From a checkpoint of a small transformer trained on Wikipedia.
Size: 8 layers, vocabulary 730, 6.62M parameters.
Training: a variant of Muon for these matrices, 4682 steps.
Each number is 500 + 50 x the weight over the matrix's rms, rounded and kept within 0 to 999. Layers, rows and columns count from 0. Numbers have three digits each.

# up: layer 3 MLP up, 704x256, rms 0.0532, rows 1-31, columns 0-63
# down: layer 3 MLP down (transposed), 704x256, rms 0.0495, rows 1-31, columns 0-63
# gate: layer 3 MLP gate, 704x256, rms 0.0522, rows 2-32, columns 0-63
up1:584567521548435503422458541439486584522431541462523479511443524550505494569486512518498467518370431540509493515458534384505530481464443509557395452418497459480430569574562431513540473517547524
down1:455464370443522449478649465479536456426543517484426519602531497470520542448492484479394393503503440466462495464541533415509592505574534544481565613581577486478489496548440395470431469465537583
gate2:496483483484485500496504481445503390568416465477392549500476408503560457481461578527561512492502504500473583520419471461554385416549625482474521439533455515567491538456495535510576468477546436
up2:631444485467465540444464396537484552459594467553505439504428487589551410522441507466523477448458493481553509511526483517528488564497534485493582502570417463488519610434470506460521517453525419
down2:479559579529427505470515470466508464494420549525496517466487554483458521475564461474490499503568486664520479481498418466522567483450403601396566515439493506505602504460501493465492464560368590
gate3:443546437532450486503469458577532437453493486546552518490466552478498423475516464523444446473499450452542452480512472423527507446412522553511498576424542536442530526399431519472541421557446502
up3:545519546430531546496411425507514478512510477509454492453497497466542543502510437487490502527385486457476572411468501465500478455498447534578464554487538595475507505458478491433509411486448514
down3:506553496550492478524500582422601497454497489510550508589560513602510485511513470494456523482543488486553459451497473495563499596501491567475498480535409475505545473542542504480543574503489476
gate4:530426481436592416478515513418589544405508462488533549445559501598452505450539477593513496433487436494487483419572444476460436437448438471455597497524376461524593570529455485381575599464593496
up4:428536498597549462480532492476556527473598470501468522516468507488562600521508495506499568621440524505588500507523505407512508503584504418437427475523527534494515599529568429554521469509418605
down4:448539566449514496499530506580389466504505502477494520469445440543517539504412550482500512571431537512465479440535538612455454496556478580515564488469476521561470442566499518567437479529479588
gate5:518449506523511475461539493498466516552455459447535416565448534404540550527508409445450520512519486484463497415503440484535542474557592456471463522432536469478583547511504576538512400539491556
up5:413480560524635452526470417509565493536487435459492504555403525480495597472478529445444530560486514488538479471537502551554518532463539437428390554542597552468520565540443504407491403490505516
down5:543525521523496455511549431499469485463502476521473535425520548483401457568499648450551547509440497501494514534509490485486485457478484558500462485567498430642406489446590445587420479488501467
gate6:452426454544532542562517409470525598570516483489561489492534547513512595404517433528440410517458374491442525535483598516526507567495400484516535518513599609548533509420518547484497521496485573
up6:570542535497498553428557527437499404505532483423545552470555522468530445528492552368467453476396561550514485490493400505502512485490526524457497504483495462483555491569475492499517470482429475
down6:501492417504567507525508402493459633470488497513450527541519575495484566532441471472508510497427501578537450543494504602583542577543492469596440535519545535557502499536524447430607458538462542
gate7:402606467592421499485585553412618518467522615503537536563486524398528376375533474560532520561582487496455510530468446442486515474466480543470438569525555575511403451381503495443543465500399570
up7:595516501420548559479455462618540470517542490531510529511532449488537484515574542501445611427489599534519444540541487552510497458422500516483418504482451430544483503524434614536483442595550542
down7:475524447457449512418506502548472525553475488551548413553548451545430518623499456464498469519591447480514526527533475546397532535494550444461581478524496483496481546523394475511567477458502432
gate8:501418501568481535393481400481560389476492500535536538543557438436429480515468428525460448485471478495526529472477557366478398562447489532518532508504522502499440449472558517508458548525451475
up8:580463455452445467504475515486462537506513601555431494544530502605455510520506463536448484469518537462432596532569454537443618560537537511442529537514471559470516504471511451511540531572532568
down8:460452482540551537567545553512525518436506462419477524500571476479484542438529584487590506383533583491579355513451452464497494534496499483544470453501541562387472534515445574536581521531460569
gate9:510475517476497562513460540558482471536461524466439543520514492548479475469483514420530467469513458540536574447502496546520498398541420553505343544488485445452513392537464477587546528557460506
up9:498535621531540438563500496407474486522625394508605434528457543513483499470520432559505503460575463447494594542496533463503573373582525518568563540419547478546501556580551475490462539487444559
down9:438559465445578402479510517482486449505545606535511647403540553487481553475491465452421568491486510522562535445514539554480507436465605445365466522432437526517566513511491545502474489447588496
gate10:476535408493517516581474459483428463544544481521528591486536502422479566428451427439525462473620509549517627501519447422399453391497506475529492552503534472422491533495441525523522516546415508
up10:564480525424456440458546475557458519419523482506565555505503425510424490570456520517560469479453528487510441485501521505432566546513583505493494484434457536569458436521497572460525540469555463
down10:511429523475503577468472493398490422493486482509482506511480490492428508618509397496554505415537472433597576579554506422537481388524516542610511510533563536570658467499493544414540496558394587
gate11:506404624475473447500500433508420475534532572545536511471450521479515534453524524527450493506577432488477461530448533536460528585667539493608456517476498485433548481496409514590451510558500562
up11:478532502502472497422503554570543426499506615526509568456563436463482472426548465558489512580464495559496524521494521430531550490505504487421573544521490480531475536467517469545459418458489464
down11:545414470538467481573448611491522471526492458537485485493480521539525542526460473542541511525378605501447499511555424450515451571501473531477514553496458501558468547515501511419533532482509484
gate12:461506480528469527479447500402601568516429486525420474467482536536409465484504569520512473534435530444459531457543477496501454492559484534512520531483496601503473473494439451543430441587476511
up12:442474468584416446431575374604441475514565448507479433593519495513494492526452521471548476492613482545429483521557554498468592512430458495511485554552434465481497552525422527580550452487551427
down12:496519549545524538522520494468542468520419440622515444533488480510380503556515505594441547443557521496464501503452481481434566510511546540457536536515479428512496593504487447388471455516489486
gate13:532542489424514549421553464504483471422519436501487627505604396520529498378567498538525453475566524398520454498526454509486501525561468573438460466526526553558475566491463504525569521477517466
up13:497541550469464428480500445462496395565475530498518464387563516526516532430517464456452521524500470500566420566526427521471504463501493518444562475495510482549465541460518559539628562525507417
down13:428489452508441444508552502555562522427543439518506526578519488434477497515497478501495555532497495542418485482438537578453413451533549531481503440455419530499464449473443413448492427593464541
gate14:531479518547525454517475440529504615453530493597397608477473507422519438484509470537596471395439409464468519593500557453530434485480496611537491443549493537535518491463475535475454459533535512
up14:553473598440384411477586512512479421460441508516540415426558541484451516541498427496529393572415541525493561494562525574558456466559549462476522459533472478511501446545522419476487393474542518
down14:516475373583482512531420540490533427460504455543481435475534529455570498563456492562584533431541435458518471440486461451388438503488464532512428490504556396461426454453442436458502584414434546
gate15:481499604466464457460436453520546562451491473450531495512485519448504536464454465442426523433486526500535515509556503489470482408547493448447495535423478498557478555522547540442471514550535448
up15:488478463502506515556516540468560470549472539441482480568446522565474529368447475475518522521477458468555466495530450485467494443476524448442506520456415492466583531538552456476521503404530477
down15:502516486471468498462492509509468502473518433474490528476530465489553488485566467475505528568477475517447482532524496531491574515487476540539516474562584445537496445439490496541482545499471511
gate16:513549483526528444451483681396468500487522567548520489502490491483495404455433518565500534528565465474497557511427509492585472502451518465477489556439491524513466528347547494563390473565523521
up16:543488471518606523468489583436510471571446567564463483538467486642482488421528426570420446554594480403585540559413505483487516456439472498450453489418540549521440541496489510544523523533518610
down16:463504537492501482550518396548547534540561522549519505499462511427544584462522552543567493497566496547666366415587539512471591562421482557580548517455458471520492412492493400517512523487539469
gate17:515511403491531448535549437439446550434487482496530546486532620542426447544547532432424478487512494477477513497480409477513482543504534492449522477526490501551488494382423472505440524569475490
up17:461457514537413457525437463573575497507502541422527536497410418411484459441552556544554547555543468521567508507512520534503409520433493531429516481444541483496498545446543423483490542549443494
down17:538528488516481531389565502534552574505484448522479504448439484562475605472500507492460555469474445470494560582555547554469552560530469497440456495468516389454700374473393480486562492526478464
gate18:510464436614536564516649478426542445530480449549478504582474480514470502573457535573461463549529467506556465400507494506461476460497542515483512405524553512444547514481435490404473470494512548
up18:533562466517466410592438512555467591434449482518511548425532475453500457458504516438472420496527544469530492442525475533501560483578470419529416490507485472517544558521521440535570463487500474
down18:478489405635598558549561575541446435570473474467510526638561522435537491472471539456542504539484410452483574501546403522549532448497602441473511457496563528481537533437425504462538563496439550
gate19:470463413420475537545434444482486476573483574560415532501407422515525493550505553545477472507548489546486546489424558484502493511457513525514479447540617509439552480511518479529531502475531458
up19:576481558445549437457542434453509547460570476490510555481575476504554552454470517566509509472506459418583586486567487484495518528509523516504541454503436574461555472553404546485438429509595436
down19:523511558542544485468498552499462480450515473446570387495474534497467467530589479475520438502469488482484470575511549531495612412512484549438504652467517465441436605501421460496503504500467485
gate20:548509540501616456416541527424476615536471534513541484474564545472426450493373587497455597533558552573542523511507518443511450511615456531478525573475513556513429450439520473475446568533438509
up20:551463574542502488506467468548529541573529474522521496491561537519569510501476519484503542496450535393461434503507499491524485461497490512475440504524500587511585519431471496416486421541544442
down20:593601525433527545536502573481515536472482450450486526506528412557449506405578522449542439460469462509517531473421420514504530477397442441387569480446556472498517446523491513620587512543519560
gate21:546488498428478650601487544502551543520503525530523482415511483512551427569542450520488544528453476442458499442494473541526543534529539543504520468464537506593484508419461465519480427546482512
up21:475527533571538501515427493521559494457548470507437470572479509437439494432496570583474462563443482506545580533490581441562512496516563528457537493504577485495488494494600503520476458467520434
down21:561567397493527411497428623373494515511502557545456549518530547515575530546514527495440505487514473498510534508483569470421480482447500510514521574471508484517530586510402591498478519439459536
gate22:548497471578449554524523485431556520389549429590596479438565531509486519406544572523481426428483484461509495464423473484525561567555557603456443384450569535470454555455498495484434514432406472
up22:505506486512496531581522587376614512485512534436492453456514542472435501526542530460480455483465413478529428533481507507436569496533529609497511467422496576525526460472500523546367457495501492
down22:458515484515590553501502392498470444497385488479489477493520507453504542394565426499557441507481510433517527548590465533515492514494450485447482513457447410469489470446586544498468606539569582
gate23:484412526559443539599513499500575453521561521444523385519547457503493497422518539571432511454551505566586496507519579428533422519544485475418479460468496494512574606510491533505526545564510518
up23:473457546492438497468486378470544488536510495554447528604431531442519497422473447558417437457477519516546504461420447478449439510452447551439495490496454580487452525421532511520466484545543537
down23:406540497504557499490487617551568501479520502473566492481477517590490512455574531505469494477515449448474477591406601503600536528551517446483438543403632531547481469557524484508574523543470414
gate24:503476476630460594491431530517501508472472469591423448486487431518414481520464561495504457468463490451491530503514418539589445537508479587560398528461500514592435614441410559522482374451534535
up24:498467451519497458566466608466538501488534598483479405493510513476460490381493483460569518432488496443570402565449483561479509510463589558438524447475516494625466494491492493509497447511492445
down24:449432452498472551529590519491530532559482510517572493514508558460555517550549645569575421360518542477550397551521539562401581529568480550399481511485467587455496562543594499535474469461465538
gate25:463517472445492544564397572471545494562526555556432486454501428518511393462471554520512455522486483536542503485430457552461545519487477554549456539548439538581556542564504415500429411516416522
up25:559533520504520521510432485410443433506525431478553452414514528467502429548459493451469444489433533491435441557573461568585434411516456490534434536459497496503492462465495473492519505579427407
down25:529511554416535546499501546499440515555474539492484460467554531483561500520501538462598488375559512377501478591552558503455485506473497505517592492573453539438528480486525422569442492394507424
gate26:409520459458481570410489531467576552524490488386481545474472469571558501451523524523470394547504462481476491506597429529561510531556495535493561641532470496453479484536531475529470491472506504
up26:466583543504466601454509546473590458474561362462426506481478522525498583578458519474423486565579504466507531403616436534624538467584551541594468569481544525538456497551523538502489555482522492
down26:611542501501543434461421580417500547479504495528470531501518446448499511508557462490547581468517517357500620495531495510504486487539487435543549510522463446535547535490539569394563603480534554
gate27:569469448564530447468475528504504472583544537486571446433606526476568545513577392502507472544441427531406482529567485426475468495441549558453516458528528444518465533469533504533572451549474452
up27:542453581515521525541515490513526493546444533514520453504505390516498500463637456564558514530473484483479496550631546552485480334519476440474448466563483499473572460582494427375498438417562423
down27:497450572465526575481563513445457472487568513471429482564553548534576565524461502535580518490603496510415466527421509438560429494569455442347444542481444448445471514408497397501551445550514574
gate28:427546537506480524506476519470422576519395562474471523514484434598530483513538500495580551387445510455625515489499568428489445542504499578435458516506466556592507516478543519511409559464499604
up28:577482447491364553552458432451512476526497585422415527568481524439546455428503515493392535502565493438493531531486491536548449410529527437505495588553607558492536505453576529453473490509459483
down28:486454532488554520443467576462495498498548455493533486486526547457530468518567429482647529593442566510547525489448468506563466564479553412553527448442420537467526484505484460571636493543547533
gate29:461497429489581482558578584493571461494386520542519463478496524448524474533572450516484456378457472466579538452430594469528514494562444444537469548488479518586512540480546527511515471479505574
up29:487532600576506495531524458489393541515443481508431556490485491567458519464519572551502481451425508469420433497487631540493511521521472535569493487462532512523468530536573458513376569519504547
down29:518507530467527465502470495538564471467546537486505439558453567487482503450498558465520554587480498370570493459598410484501539527522562490499516450504520483522636383492551486485479427443541460
gate30:426572550562539508542452469457476508404532536554473438484546503425540515460471551496550496479481509462489583445518505522523588440486360430574550521507458562545431505511465541582428598439413530
up30:432428533510534471542519537463482504479540484585549459477470487417494532594512562536498483430401527482574526430543488502599463493548483428619544555520496527498484485486465593471423480366549576
down30:509536449536447525496471566510501583561392493519550493492454502586486452380632553483452529609526449509551496503416594473494490454444533511442531450436574514498555477523565468469571495497493432
gate31:459430434454510469496453471630582513503458458494496529522516510479525503432481498394445442527550630500481415508553595559485601554501477497510635660431521506453538507468459451507463476532468444
up31:599562619509539514490459464535504480536516449467351414512468485447374487489495544544569509536534510511471471457543359442522473480555452555505351543498506522539558502469483528468497505409497496
down31:483426513451510494473515478621519510488501541529638535537477504608569471472452488514504391440486541484469442444495587475450525545493507492519647554555563477485459516453528489449474456564541494
gate32:489481467456482532461513557426451475567540563482470425564498463591460432454431511470545494521559480464443519490529503488427538521465501504502379415427509408445556555504431445490467452481517468